Part of a small language model's weights.
Size: 9 layers, width 384, 6 heads of 64, MLP 1024 GeGLU, vocabulary 4096, 17.5M parameters.
Each number is 50 + 10 x the weight over the matrix's rms, rounded and kept within 0 to 99. Layers, rows and columns count from 0.

# o: layer 2 attention output (transposed), 384x384, rms 0.0963, rows 137-191, columns 48-95
# v: layer 2 attention value, 384x384, rms 0.11, rows 138-191, columns 48-95
# q: layer 2 attention query, 384x384, rms 0.087, rows 192-206, columns 48-95
# k: layer 2 attention key, 384x384, rms 0.0855, rows 192-205, columns 48-95
o137:61 61 66 28 42 47 53 42 37 71 53 44 62 56 33 37 28 34 57 51 60 56 36 47 59 32 64 25 23 68 64 72 39 53 47 58 36 62 38 57 69 37 61 53 53 62 56 60
v138:56 44 36 50 48 48 59 42 49 33 77 47 69 51 51 23 46 62 68 57 44 49 62 37 34 63 64 45 40 59 51 53 45 52 82 38 52 56 74 53 60 44 70 40 38 38 59 60
o138:47 30 37 28 42 44 26 41 55 45 44 46 71 54 62 64 48 76 51 40 52 58 71 41 42 48 54 43 67 31 68 48 63 45 55 51 61 61 53 41 37 49 29 60 49 54 45 35
v139:22 62 48 31 56 55 40 37 42 63 28 65 43 33 52 41 58 63 54 40 51 61 39 15 33 34 33 45 42 38 38 37 27 47 66 36 46 36 47 57 29 50 47 66 40 60 56 53
o139:41 36 58 41 50 67 36 31 54 58 45 42 45 30 14 44 54 32 46 35 35 56 70 36 33 60 46 47 44 31 58 50 52 61 49 58 38 15 38 30 32 56 51 66 22 54 57 45
v140:63 40 41 46 47 53 61 30 47 64 47 44 48 55 50 48 55 59 23 83 47 47 53 51 55 33 47 39 45 52 48 28 56 30 51 53 53 45 44 74 40 50 62 54 54 61 40 54
o140:29 49 71 43 45 50 61 51 46 45 43 46 41 67 58 58 67 55 50 56 45 43 47 55 43 43 40 30 37 51 41 40 54 64 56 58 36 41 50 46 47 23 47 43 62 45 47 48
v141:61 53 56 18 52 32 25 48 37 47 46 69 55 53 58 58 47 51 62 50 49 42 48 36 66 49 50 54 41 60 44 54 55 65 38 35 45 75 39 44 65 43 54 40 52 66 46 67
o141:19 46 64 54 34 59 39 61 47 36 33 77 42 31 56 64 46 52 38 40 60 68 36 37 45 55 31 50 73 73 52 39 48 50 39 50 67 43 48 51 27 48 48 59 44 52 52 60
v142:67 46 55 33 54 61 53 56 31 53 41 50 64 51 76 65 61 55 82 61 57 53 53 62 49 65 43 43 49 67 58 46 29 46 75 71 47 43 53 48 51 42 46 42 33 53 54 47
o142:54 48 60 49 49 29 36 79 46 31 38 41 43 51 76 49 58 59 49 49 50 54 66 45 54 39 65 51 54 67 40 48 45 43 68 15 39 43 74 50 46 15 49 60 52 57 44 32
v143:19 36 54 40 66 58 62 52 56 64 51 60 56 66 58 56 48 58 53 70 32 53 67 22 56 63 62 57 52 53 37 23 06 64 50 45 43 64 34 67 43 41 42 54 44 71 49 62
o143:46 58 47 43 56 57 76 68 56 41 49 67 35 68 63 44 63 39 51 51 57 46 66 65 39 47 56 50 61 57 59 35 41 75 76 33 63 30 24 69 53 44 52 73 43 55 42 64
v144:32 49 63 41 40 74 60 49 42 27 52 64 58 65 61 53 30 47 52 47 43 42 48 67 53 40 51 27 50 40 32 48 51 51 59 55 39 65 41 68 55 45 62 43 56 56 60 68
o144:33 41 49 29 53 57 52 49 56 52 51 44 46 45 66 40 48 42 39 55 51 40 51 44 50 46 48 41 45 59 34 61 60 57 57 64 26 59 54 57 44 40 40 77 62 68 56 42
v145:49 64 54 50 56 58 66 62 31 66 77 39 49 64 56 48 55 65 39 53 64 34 50 43 62 30 56 60 42 22 49 41 43 46 47 66 36 49 75 31 60 33 28 45 60 36 19 35
o145:57 68 50 53 37 69 60 60 31 54 55 50 38 33 74 64 50 50 47 54 66 37 30 74 74 23 39 74 42 51 51 47 51 50 94 30 54 47 65 37 57 37 36 63 51 56 22 23
v146:44 50 48 65 27 79 31 50 64 39 49 61 72 45 36 29 51 40 53 51 61 49 59 57 51 45 41 51 50 45 61 20 33 54 58 45 60 43 35 52 40 55 71 44 57 34 61 40
o146:50 55 41 47 63 29 60 42 43 59 33 51 64 48 60 45 78 52 63 40 40 57 62 42 67 57 36 36 56 61 40 56 27 79 95 20 49 60 51 44 30 56 60 40 32 32 65 53
v147:46 64 44 48 31 57 56 48 75 41 46 63 51 67 33 70 55 67 50 40 34 55 48 34 60 48 62 38 43 37 80 47 37 59 44 42 50 52 43 58 54 38 46 46 60 82 48 55
o147:70 39 61 62 37 66 44 28 20 40 66 51 55 50 26 44 82 54 36 44 56 58 41 43 60 43 44 47 48 59 55 50 38 50 41 39 40 59 48 47 64 52 40 43 49 45 48 36
v148:59 29 40 71 33 52 62 46 40 65 51 32 68 52 55 42 77 61 69 41 64 70 59 66 48 49 59 43 47 49 58 52 41 39 69 44 66 44 67 55 40 40 47 77 43 41 71 53
o148:43 32 55 45 58 44 36 54 38 60 49 47 56 62 30 50 83 33 53 28 42 85 14 60 44 43 41 54 61 42 42 58 41 43 40 53 65 38 56 58 29 37 59 53 52 67 44 41
v149:46 49 61 41 45 37 39 53 72 44 36 51 67 46 40 45 54 62 49 39 27 67 38 59 51 40 39 36 58 48 47 63 45 61 50 31 54 56 22 33 33 28 45 65 58 39 27 49
o149:39 54 49 67 53 70 19 64 38 41 46 54 74 62 42 51 34 49 60 67 55 68 59 55 37 48 57 42 52 50 37 39 59 46 56 45 63 54 59 51 36 68 55 53 52 36 45 52
v150:46 64 56 50 56 56 66 32 47 38 61 37 40 28 54 60 80 46 30 54 51 44 44 52 19 41 66 25 36 48 49 38 49 57 43 56 59 75 62 26 61 38 63 69 37 73 59 43
o150:59 70 76 50 47 71 43 55 65 58 62 46 48 38 54 46 70 48 65 54 43 27 46 40 69 51 47 39 55 37 40 38 58 49 78 43 50 64 33 56 30 49 42 68 43 51 54 63
v151:47 74 50 37 75 59 55 39 61 60 57 75 71 44 44 42 38 33 49 50 56 44 55 42 49 49 42 62 26 34 45 45 47 44 65 51 43 37 70 77 23 67 63 40 50 79 37 63
o151:41 45 55 57 74 57 51 32 76 46 55 54 42 39 49 51 42 52 36 65 47 47 35 54 24 38 45 52 53 30 36 38 49 77 55 45 50 38 47 61 40 52 64 47 65 47 54 42
v152:39 48 41 47 30 75 18 57 45 48 54 33 49 59 35 46 80 60 46 70 31 63 67 42 56 44 44 63 50 58 51 42 41 79 52 66 49 36 36 59 68 47 69 50 45 71 33 35
o152:36 48 52 49 71 61 58 63 32 37 62 64 63 36 50 67 40 24 32 68 48 53 70 42 67 36 43 68 56 63 79 68 64 45 50 23 45 63 46 50 51 35 43 39 49 59 54 44
v153:63 52 35 53 59 48 53 48 45 59 57 53 68 56 46 37 61 48 71 57 47 56 43 54 63 55 54 44 65 37 53 62 58 59 58 46 35 61 61 43 51 26 75 42 78 84 59 42
o153:53 54 52 64 42 47 44 24 41 33 43 63 67 51 51 45 41 45 35 38 34 47 36 46 21 68 45 41 38 62 47 59 51 76 54 42 71 43 57 63 45 46 68 87 45 75 40 60
v154:49 60 34 37 51 41 48 45 58 50 51 49 66 64 65 39 66 52 19 58 57 41 23 55 60 51 55 65 30 47 41 41 65 53 70 53 50 41 57 36 78 53 53 63 28 62 41 65
o154:62 47 43 53 49 62 36 41 39 71 41 49 56 74 45 55 56 46 54 61 41 48 55 43 68 57 55 27 48 46 34 46 60 60 42 49 39 46 39 45 57 38 65 50 29 53 44 36
v155:54 42 45 30 61 44 57 46 47 52 64 63 56 61 58 66 66 56 35 51 45 47 51 46 41 39 41 42 60 35 29 51 40 37 41 66 50 54 52 46 48 25 38 52 38 63 39 41
o155:36 54 53 34 58 34 48 57 69 58 62 63 43 62 56 54 67 52 44 56 33 61 21 50 45 70 52 29 40 55 54 39 47 38 52 54 45 33 51 47 34 52 49 48 36 49 36 46
v156:79 51 34 65 70 30 50 65 79 31 44 71 42 35 42 55 48 57 51 54 39 35 55 42 72 42 38 61 51 24 46 25 66 46 58 64 65 46 48 41 37 48 46 56 83 40 60 40
o156:79 45 26 67 50 44 60 51 72 56 55 56 51 61 40 42 46 47 69 73 44 52 36 58 44 46 46 53 63 64 34 51 31 65 40 70 50 47 51 66 71 52 47 28 56 41 47 55
v157:37 54 30 52 42 40 38 59 47 40 65 49 37 53 38 46 49 44 52 67 46 50 39 50 40 46 48 45 68 70 70 65 72 42 27 58 56 64 43 44 44 47 74 75 40 34 43 47
o157:49 59 38 49 48 32 32 56 40 54 74 66 56 50 49 75 38 34 53 41 56 83 65 46 29 49 58 36 51 47 54 46 58 40 42 55 79 58 20 45 45 39 69 53 54 39 52 58
v158:27 40 61 41 73 42 47 80 48 83 26 50 56 45 55 44 52 58 67 43 36 62 63 70 71 52 59 60 33 44 40 61 21 43 63 55 44 46 37 43 60 44 46 61 51 46 38 47
o158:35 22 41 37 58 74 26 40 46 29 39 22 51 57 73 51 40 63 54 41 67 47 41 59 47 33 60 56 41 27 49 51 53 57 55 53 57 46 47 34 54 50 46 57 54 42 43 65
v159:42 55 54 76 46 51 53 67 76 36 51 70 43 46 48 65 61 45 37 29 45 43 62 53 67 43 71 40 47 60 40 34 39 34 39 70 22 58 65 43 61 36 51 37 61 42 52 55
o159:54 64 54 55 65 54 39 62 35 51 62 45 39 53 60 60 60 40 50 28 35 64 52 49 57 65 42 42 31 65 48 32 71 40 44 46 29 58 46 47 41 46 45 64 46 32 53 55
v160:60 67 63 51 49 59 53 51 46 49 56 45 19 54 38 28 48 51 63 38 70 46 57 62 44 41 38 70 48 49 35 37 55 58 38 48 53 48 51 54 30 55 49 51 52 73 37 32
o160:26 66 69 43 56 75 59 52 32 71 49 63 66 56 39 56 33 69 39 25 39 40 52 43 57 50 66 69 52 41 43 54 62 61 39 32 44 55 40 52 32 46 56 73 35 56 39 30
v161:60 50 71 45 42 60 46 59 57 58 46 60 51 42 44 36 65 60 40 49 46 69 55 31 65 39 65 50 57 55 47 52 61 62 61 42 31 53 38 47 38 56 46 46 36 70 69 86
o161:53 40 54 36 36 42 48 70 49 63 34 38 29 40 48 56 53 45 47 31 43 74 43 58 45 57 49 68 51 52 45 42 35 44 56 65 55 51 45 59 53 40 37 35 29 60 49 53
v162:54 33 49 43 66 49 52 61 50 52 66 39 39 24 64 51 62 71 47 44 50 37 36 52 63 36 57 27 56 50 60 61 45 49 75 61 40 56 47 50 29 40 62 42 62 34 68 64
o162:71 55 59 42 66 50 35 42 44 30 59 53 49 64 52 92 55 52 55 38 79 63 66 52 39 45 60 22 64 55 29 67 45 49 44 45 33 49 42 53 40 38 43 58 63 47 48 54
v163:54 38 54 48 65 75 55 42 64 62 52 41 41 29 56 58 52 38 52 61 43 43 48 61 44 35 19 60 54 50 62 57 60 45 37 45 48 28 58 58 25 33 46 41 38 75 64 46
o163:54 40 38 63 47 62 41 32 30 54 61 14 53 26 59 64 53 42 34 50 34 48 63 36 66 48 36 46 45 40 52 53 48 29 67 41 64 29 44 60 40 48 57 39 62 44 82 54
v164:35 53 57 41 52 43 32 45 40 60 29 54 23 51 61 64 46 53 33 52 48 54 70 48 45 58 40 55 52 74 52 33 61 49 47 37 22 49 52 44 38 75 53 46 51 58 54 41
o164:45 45 42 43 50 50 62 35 43 47 36 43 55 52 39 57 41 45 65 62 47 30 48 44 61 48 47 46 48 60 39 39 50 46 46 46 39 21 40 75 35 44 52 53 57 38 37 54
v165:58 70 70 39 44 70 38 56 50 51 18 43 30 52 42 56 48 33 52 51 40 48 50 47 62 68 79 27 43 46 55 70 51 50 39 45 46 66 48 46 42 56 29 32 30 67 18 62
o165:59 64 51 63 70 67 24 65 46 58 50 43 47 52 42 39 59 49 33 61 41 52 46 35 39 37 45 32 39 44 39 49 35 56 37 39 53 59 35 40 64 41 75 47 50 33 12 62
v166:73 60 65 40 50 25 31 50 64 56 64 51 53 56 40 36 68 53 55 50 59 59 56 52 41 30 51 39 42 47 47 48 69 37 40 51 26 53 59 52 43 51 48 58 54 47 48 70
o166:63 59 51 57 56 52 34 57 53 60 62 54 34 63 65 37 45 17 53 66 68 68 37 43 46 51 78 54 66 58 36 59 42 58 66 41 37 44 60 28 53 63 55 59 44 54 50 30
v167:63 56 56 58 59 50 44 52 50 54 56 44 47 44 43 75 38 43 40 74 71 34 36 41 58 23 57 54 55 64 62 38 73 44 40 56 35 38 61 57 59 57 56 52 47 62 48 10
o167:56 46 53 39 46 67 52 45 54 66 50 44 49 55 67 69 41 45 47 70 68 49 55 47 47 42 49 61 45 64 45 41 61 61 44 58 44 42 67 45 67 64 58 57 41 57 61 38
v168:66 49 49 41 41 35 45 58 51 44 55 34 30 46 70 62 46 34 56 37 36 38 71 60 56 46 54 49 73 47 55 76 56 40 48 61 28 46 58 58 45 44 46 62 31 75 61 21
o168:56 30 60 76 46 61 63 38 47 76 69 62 43 49 44 51 40 37 52 63 67 43 50 39 33 69 47 64 45 72 26 45 49 40 57 38 44 58 63 48 27 44 56 43 35 46 66 46
v169:55 69 51 54 57 66 55 49 55 40 57 47 79 76 48 51 55 55 35 63 52 46 45 54 66 49 68 45 43 57 74 43 43 55 29 35 52 32 64 37 50 57 47 64 54 59 53 25
o169:61 69 66 51 62 62 34 60 39 47 78 51 60 52 50 40 51 74 35 64 46 43 44 67 50 47 42 55 35 60 64 46 53 22 73 50 51 21 46 34 65 51 35 66 55 46 65 40
v170:33 53 47 58 69 62 46 65 52 38 44 63 54 44 48 35 51 56 66 32 43 35 40 75 24 49 38 50 48 67 66 54 61 59 45 66 38 30 57 56 41 64 42 63 31 52 38 35
o170:43 57 53 51 43 48 52 60 62 66 60 45 45 71 60 33 38 64 50 56 38 41 38 54 53 56 61 40 47 61 59 47 41 42 47 53 36 56 60 62 44 53 63 49 58 46 43 43
v171:47 57 49 41 46 47 72 69 51 79 50 45 55 46 53 71 48 50 73 32 52 46 38 52 55 50 22 46 45 53 47 72 50 61 48 54 37 52 66 40 59 52 59 57 52 56 55 61
o171:43 36 37 61 56 56 47 51 53 55 34 45 51 53 33 54 53 44 52 58 48 41 45 59 52 57 77 35 61 48 53 54 27 49 31 39 51 49 36 41 44 44 53 73 52 64 70 46
v172:24 55 39 67 31 48 45 44 52 43 50 50 49 50 73 37 59 60 72 41 52 37 45 40 55 57 42 31 51 61 28 53 42 63 40 54 51 42 55 23 64 39 47 43 39 29 57 35
o172:22 53 66 67 49 46 30 56 71 78 61 48 47 60 51 37 53 41 56 31 42 45 45 54 73 43 40 51 35 53 56 46 59 48 43 34 67 21 69 54 52 44 46 73 47 32 47 35
v173:40 55 41 28 32 46 44 39 45 57 50 40 58 53 55 62 34 42 44 40 58 52 61 45 48 56 51 52 44 35 57 44 64 44 57 65 30 35 38 31 40 55 47 54 50 69 28 26
o173:40 47 35 31 54 43 79 65 58 66 60 36 54 44 49 43 22 53 41 50 58 28 45 45 42 45 49 47 50 30 39 65 18 51 51 56 33 43 48 47 35 48 60 62 34 61 32 48
v174:57 47 32 21 60 69 34 59 56 58 45 43 66 42 31 50 60 55 75 52 48 69 45 47 67 70 67 46 11 50 70 56 52 55 66 42 70 38 54 33 36 58 31 17 36 45 48 56
o174:38 47 74 49 53 42 49 59 31 51 31 32 42 61 42 54 34 81 63 67 44 48 54 51 63 47 63 30 51 34 59 54 59 60 36 47 69 62 32 43 48 58 41 39 40 51 28 40
v175:59 54 64 29 45 60 59 56 60 47 79 50 49 64 36 41 59 59 45 38 36 63 56 40 67 62 48 40 41 36 47 22 51 54 36 51 37 42 50 58 53 49 46 56 59 52 36 64
o175:59 50 55 46 54 57 44 59 49 58 22 63 48 48 36 52 39 37 54 47 60 56 51 61 63 72 47 27 45 48 36 48 39 48 48 51 53 26 45 55 33 52 46 52 61 64 60 67
v176:52 39 53 46 36 35 43 41 28 50 45 34 32 37 72 28 67 67 40 57 55 51 45 44 57 49 43 14 34 49 62 30 52 39 48 32 40 37 43 30 73 20 45 47 44 62 30 46
o176:52 48 61 71 44 51 53 55 20 40 70 31 47 47 51 36 33 71 49 51 79 55 59 56 42 65 42 49 36 28 42 34 69 42 57 57 36 55 45 66 44 27 39 61 60 64 63 64
v177:50 39 42 17 31 52 50 17 38 56 70 35 32 53 50 25 39 32 79 57 51 52 39 53 55 45 45 50 42 67 44 49 42 52 55 43 49 53 43 52 39 36 31 56 53 32 37 56
o177:40 22 29 81 50 42 50 25 58 46 28 53 69 55 53 47 57 47 53 40 63 37 34 47 64 40 48 46 34 39 41 48 65 56 66 33 52 52 65 66 56 32 55 44 33 29 62 62
v178:52 31 56 62 49 51 62 51 59 24 37 32 43 40 35 35 51 54 73 34 64 76 68 42 45 51 35 58 58 36 75 64 70 75 57 53 61 63 34 45 47 41 50 39 59 57 51 53
o178:50 61 37 32 22 35 28 42 47 65 47 63 64 42 51 33 29 77 47 61 59 71 37 66 66 40 28 85 76 60 62 39 43 47 75 65 46 64 46 39 36 56 56 49 71 45 55 33
v179:57 51 50 24 54 50 43 69 48 43 41 35 76 81 74 29 52 39 53 44 54 30 31 41 57 49 46 52 48 60 40 41 60 50 61 46 60 32 57 56 63 52 51 46 58 36 64 20
o179:46 43 64 40 47 44 53 36 50 61 38 49 54 50 56 47 47 56 54 33 39 57 51 44 60 53 39 53 51 54 61 31 61 68 32 41 29 45 51 70 54 49 70 47 28 54 37 61
v180:68 51 49 37 24 46 42 44 53 55 63 35 58 56 55 45 30 59 48 41 55 52 40 50 62 45 46 45 53 87 45 37 28 49 56 58 74 89 59 50 61 57 52 53 77 58 48 67
o180:46 46 46 52 58 40 49 59 46 54 57 54 47 55 42 35 27 39 42 43 39 38 48 50 66 53 44 46 55 56 35 68 61 46 66 49 60 64 63 53 46 52 44 83 72 39 49 80
v181:62 65 49 48 48 45 47 48 72 33 61 46 56 62 32 68 40 39 58 60 46 49 42 48 58 66 54 68 64 60 59 40 56 29 56 43 75 47 74 58 57 62 39 59 58 26 43 63
o181:61 44 12 61 46 53 69 46 55 37 64 57 55 41 42 47 43 46 32 52 50 47 54 39 49 60 45 37 48 50 52 50 59 49 49 41 77 40 57 48 60 58 46 30 38 37 53 37
v182:52 59 59 45 52 59 58 31 79 84 54 69 29 52 43 31 56 27 38 43 38 47 57 58 39 58 40 41 45 55 45 32 47 61 62 58 12 55 41 61 53 50 43 53 44 41 55 35
o182:49 44 58 34 40 26 57 49 50 44 58 60 50 50 55 31 51 47 26 67 60 45 31 50 76 63 47 41 50 66 48 55 40 71 45 65 53 44 51 58 34 54 58 50 56 38 49 26
v183:40 42 51 37 60 39 41 56 55 40 69 62 61 38 57 34 48 53 41 47 44 60 61 65 70 61 52 22 65 46 45 49 68 44 41 41 72 42 42 81 55 50 38 58 63 42 48 67
o183:25 47 61 40 47 51 50 54 64 24 43 57 61 51 76 69 34 44 47 37 51 37 71 29 47 66 75 40 37 58 36 32 63 54 48 47 49 37 42 44 60 57 51 48 61 56 52 60
v184:54 52 40 45 61 39 49 57 52 58 43 41 52 48 44 56 55 59 45 46 68 59 68 46 45 58 59 29 45 54 61 64 38 32 39 60 78 37 57 60 28 63 49 39 51 23 50 56
o184:62 60 47 48 65 35 59 39 63 51 39 37 57 52 58 30 49 57 54 53 54 43 50 47 57 56 61 39 38 57 78 48 37 41 45 47 65 31 56 54 31 54 49 41 48 47 57 30
v185:42 38 25 50 62 33 30 54 43 66 49 43 55 33 41 65 53 38 62 30 34 62 33 49 55 38 51 57 41 44 34 32 60 57 62 33 71 65 59 44 45 56 69 57 38 31 51 46
o185:43 53 45 54 38 48 45 43 60 51 67 54 46 40 70 41 51 31 66 54 58 58 50 55 55 41 49 36 56 35 60 37 36 54 45 54 62 47 45 30 35 53 74 34 51 73 65 57
v186:16 56 39 57 46 42 42 61 49 70 66 49 24 66 47 61 62 41 76 69 42 56 63 42 38 59 55 50 50 53 46 41 54 58 39 54 47 48 70 70 71 53 31 46 43 63 46 75
o186:35 50 48 49 40 37 29 33 58 35 44 37 50 69 70 38 57 53 40 43 38 23 70 49 50 52 62 43 49 51 55 52 56 33 52 34 35 44 53 71 52 77 56 37 49 47 53 59
v187:55 47 31 26 65 40 52 43 70 46 34 45 51 56 58 52 48 33 44 40 45 36 59 53 49 39 55 58 47 51 57 45 67 45 68 37 75 68 56 50 42 47 45 59 55 63 47 80
o187:52 54 44 56 61 56 41 65 34 42 50 57 43 64 43 54 25 71 62 49 56 60 38 41 58 46 51 23 30 45 48 43 53 52 68 52 67 45 51 65 40 37 56 44 55 62 56 17
v188:55 62 61 63 34 71 49 68 63 56 45 54 61 51 48 28 35 66 42 62 63 65 40 39 34 57 57 44 47 49 61 42 56 39 54 65 60 47 57 56 54 24 44 76 61 61 52 48
o188:45 45 54 47 56 63 44 32 45 41 28 42 74 39 40 51 39 36 70 56 58 53 43 41 66 54 61 58 26 74 63 65 50 47 59 62 53 53 60 57 42 42 49 57 39 53 54 69
v189:46 61 44 33 55 33 50 55 53 54 45 49 53 30 46 57 23 47 52 71 67 31 75 61 64 47 52 36 34 58 60 40 44 51 31 44 80 65 39 37 63 31 44 43 44 25 47 51
o189:43 59 54 33 52 60 60 26 60 28 24 42 68 55 60 71 58 66 31 59 95 54 47 43 51 54 41 51 45 38 26 47 69 37 56 51 58 62 41 38 62 66 61 58 70 51 59 57
v190:52 46 50 76 44 49 36 58 46 65 69 62 39 56 51 58 46 49 47 59 28 15 47 44 49 54 51 47 57 35 43 57 41 44 44 35 45 47 48 50 28 36 51 31 44 66 51 54
o190:50 40 45 50 54 46 40 60 66 59 47 62 56 47 55 53 67 66 40 42 40 30 47 55 32 44 63 65 17 39 56 62 55 29 49 38 39 59 61 31 67 49 52 32 48 56 40 59
v191:49 43 62 45 31 41 72 30 53 37 42 56 72 44 50 91 44 56 46 41 57 43 59 32 64 39 56 42 59 60 62 55 46 43 39 27 50 51 40 22 30 32 52 42 57 53 50 64
o191:60 52 45 44 48 56 48 53 54 46 60 22 58 21 40 75 65 60 67 40 64 63 27 52 35 39 56 44 69 50 48 48 54 52 39 50 47 49 61 43 50 27 43 58 49 33 69 59
q192:47 55 44 52 43 49 52 51 28 46 42 44 49 46 59 48 64 32 49 57 52 50 47 48 43 39 44 53 39 47 45 36 43 47 36 49 46 39 49 44 50 56 56 42 34 57 47 64
k192:51 59 57 47 44 47 57 47 50 64 43 52 47 49 44 56 50 59 53 58 49 42 41 46 52 54 51 55 43 62 61 53 57 48 47 50 65 53 47 41 48 58 47 47 68 52 63 47
q193:57 50 61 54 46 43 56 58 33 53 54 47 54 53 49 51 58 41 44 46 60 53 69 56 47 48 43 57 56 57 56 32 48 60 48 55 44 58 54 37 47 43 51 45 56 55 51 64
k193:43 43 48 54 53 53 57 42 54 62 63 52 46 64 47 34 45 41 50 46 47 54 48 49 55 45 70 48 46 60 51 61 50 64 57 44 51 48 33 45 55 46 43 54 38 40 54 60
q194:51 47 63 43 49 43 48 61 60 57 54 56 54 39 44 57 40 45 46 48 48 63 52 42 36 50 58 36 59 53 52 56 44 54 57 48 44 41 34 62 41 42 48 45 56 37 50 54
k194:36 61 43 38 54 43 62 55 44 58 53 45 44 45 56 52 47 45 55 49 45 49 54 53 52 47 48 55 49 37 46 46 39 57 58 56 43 42 43 49 52 53 52 53 53 60 57 48
q195:58 41 41 56 57 46 46 36 72 55 47 50 44 44 48 40 54 49 58 51 42 44 47 45 65 55 43 57 44 44 55 59 59 63 45 57 58 56 54 56 44 51 57 51 54 55 44 57
k195:46 57 41 45 56 55 68 59 38 39 56 54 66 42 46 62 56 47 50 51 70 54 58 65 45 45 60 52 59 53 46 52 56 55 46 49 49 54 48 54 41 48 55 55 64 58 37 38
q196:56 59 43 54 59 53 55 40 64 56 39 56 53 44 38 54 39 48 55 45 40 47 38 49 64 61 54 62 44 52 36 64 48 51 49 45 55 43 52 56 42 53 45 52 34 53 42 51
k196:48 45 46 51 53 50 58 52 37 52 55 54 52 59 51 57 41 46 48 51 47 58 44 58 37 48 47 47 50 55 52 64 62 38 48 42 61 59 50 54 46 51 60 50 58 55 55 53
q197:49 47 42 56 38 50 48 49 46 43 39 45 49 52 50 46 52 37 56 53 45 59 55 60 53 54 40 54 48 55 39 59 53 29 38 56 51 58 58 47 47 58 49 45 54 57 49 56
k197:62 58 63 52 49 46 59 48 50 29 46 48 60 44 53 48 38 57 41 51 45 50 41 46 59 50 60 47 54 62 48 42 48 50 47 41 49 42 53 44 58 50 34 56 48 46 63 63
q198:52 44 50 51 53 64 50 40 28 50 48 50 40 49 40 57 41 52 48 49 64 55 63 35 55 50 63 53 52 43 47 46 50 48 59 45 61 50 46 44 40 39 60 50 53 47 46 34
k198:54 55 51 44 45 53 28 50 53 59 55 54 44 60 51 63 60 53 45 40 45 39 54 55 58 51 43 52 60 47 61 47 42 42 46 58 45 45 52 50 58 57 43 40 42 43 45 47
q199:49 57 54 45 49 57 61 70 48 54 49 55 56 47 45 52 47 58 39 51 56 51 54 42 43 50 56 44 53 53 52 55 40 58 41 41 42 40 52 55 60 34 46 51 57 41 55 57
k199:36 53 44 59 57 41 48 36 57 58 50 40 49 51 53 56 43 62 53 45 55 47 42 57 50 45 41 43 44 47 51 56 53 39 61 63 49 56 40 55 53 61 62 42 45 52 51 49
q200:51 37 40 49 68 52 62 53 57 47 40 46 63 41 39 54 52 33 53 67 53 46 51 47 62 53 49 45 52 47 50 44 62 37 48 50 61 61 50 69 45 64 53 56 47 57 41 47
k200:55 44 55 30 50 55 40 53 35 40 62 48 42 41 58 44 49 41 62 40 51 34 49 47 40 57 46 55 52 51 50 36 57 57 36 53 51 54 51 49 58 43 41 51 46 41 62 42
q201:56 54 64 52 46 59 49 40 40 48 49 61 56 49 41 59 48 44 46 48 59 59 59 51 46 43 59 49 56 41 45 46 59 44 57 31 45 59 45 54 43 45 50 54 55 53 56 42
k201:57 47 47 53 67 46 47 65 68 35 45 59 46 61 56 46 47 46 44 53 43 52 48 56 45 51 53 55 55 49 56 59 49 60 55 50 62 40 44 56 46 48 47 62 42 42 51 60
q202:51 39 73 56 48 57 48 61 48 54 58 43 49 45 46 55 53 50 55 59 57 44 40 42 52 38 65 45 51 53 49 55 52 53 48 53 47 41 51 59 37 69 50 53 45 45 49 41
k202:47 59 57 48 58 52 49 47 49 61 31 46 49 60 42 66 36 43 50 48 52 51 62 55 56 33 47 44 46 53 47 72 50 25 46 52 54 67 49 52 41 55 52 45 59 57 29 52
q203:39 42 51 42 35 36 61 61 45 51 63 61 59 51 47 34 61 46 62 18 51 46 47 42 42 49 59 66 60 48 58 53 54 59 45 56 47 44 56 36 50 43 52 36 35 50 53 49
k203:50 61 62 64 53 64 34 54 49 39 43 49 47 43 65 62 45 39 52 44 55 44 42 39 52 37 42 49 46 59 42 54 47 45 45 44 38 45 58 55 39 43 33 54 59 57 57 47
q204:51 52 40 52 50 47 61 54 52 67 52 54 63 42 44 43 53 60 53 51 51 54 39 51 56 51 55 30 48 48 52 50 51 39 55 55 55 43 31 65 46 59 54 50 48 63 46 33
k204:50 48 40 38 55 57 50 58 49 37 65 50 49 50 54 51 44 62 52 56 55 34 55 71 37 55 53 42 62 53 48 45 54 53 47 50 58 57 46 43 53 54 47 60 49 45 45 51
q205:60 50 56 53 39 62 45 51 56 49 33 38 54 48 50 58 46 51 58 41 37 38 60 49 65 56 52 53 48 67 42 50 53 27 44 44 53 61 46 56 62 49 50 47 44 61 56 45
k205:41 46 57 50 62 45 50 37 56 45 43 72 49 47 47 57 56 56 48 70 64 63 49 46 56 63 61 43 52 59 45 48 50 45 63 51 61 39 48 51 37 48 59 59 57 45 56 52
q206:52 44 53 59 51 49 36 57 53 35 35 47 55 53 63 57 60 53 51 55 47 42 38 52 42 58 45 40 40 38 48 63 48 50 44 48 58 65 56 42 37 61 55 56 48 40 66 36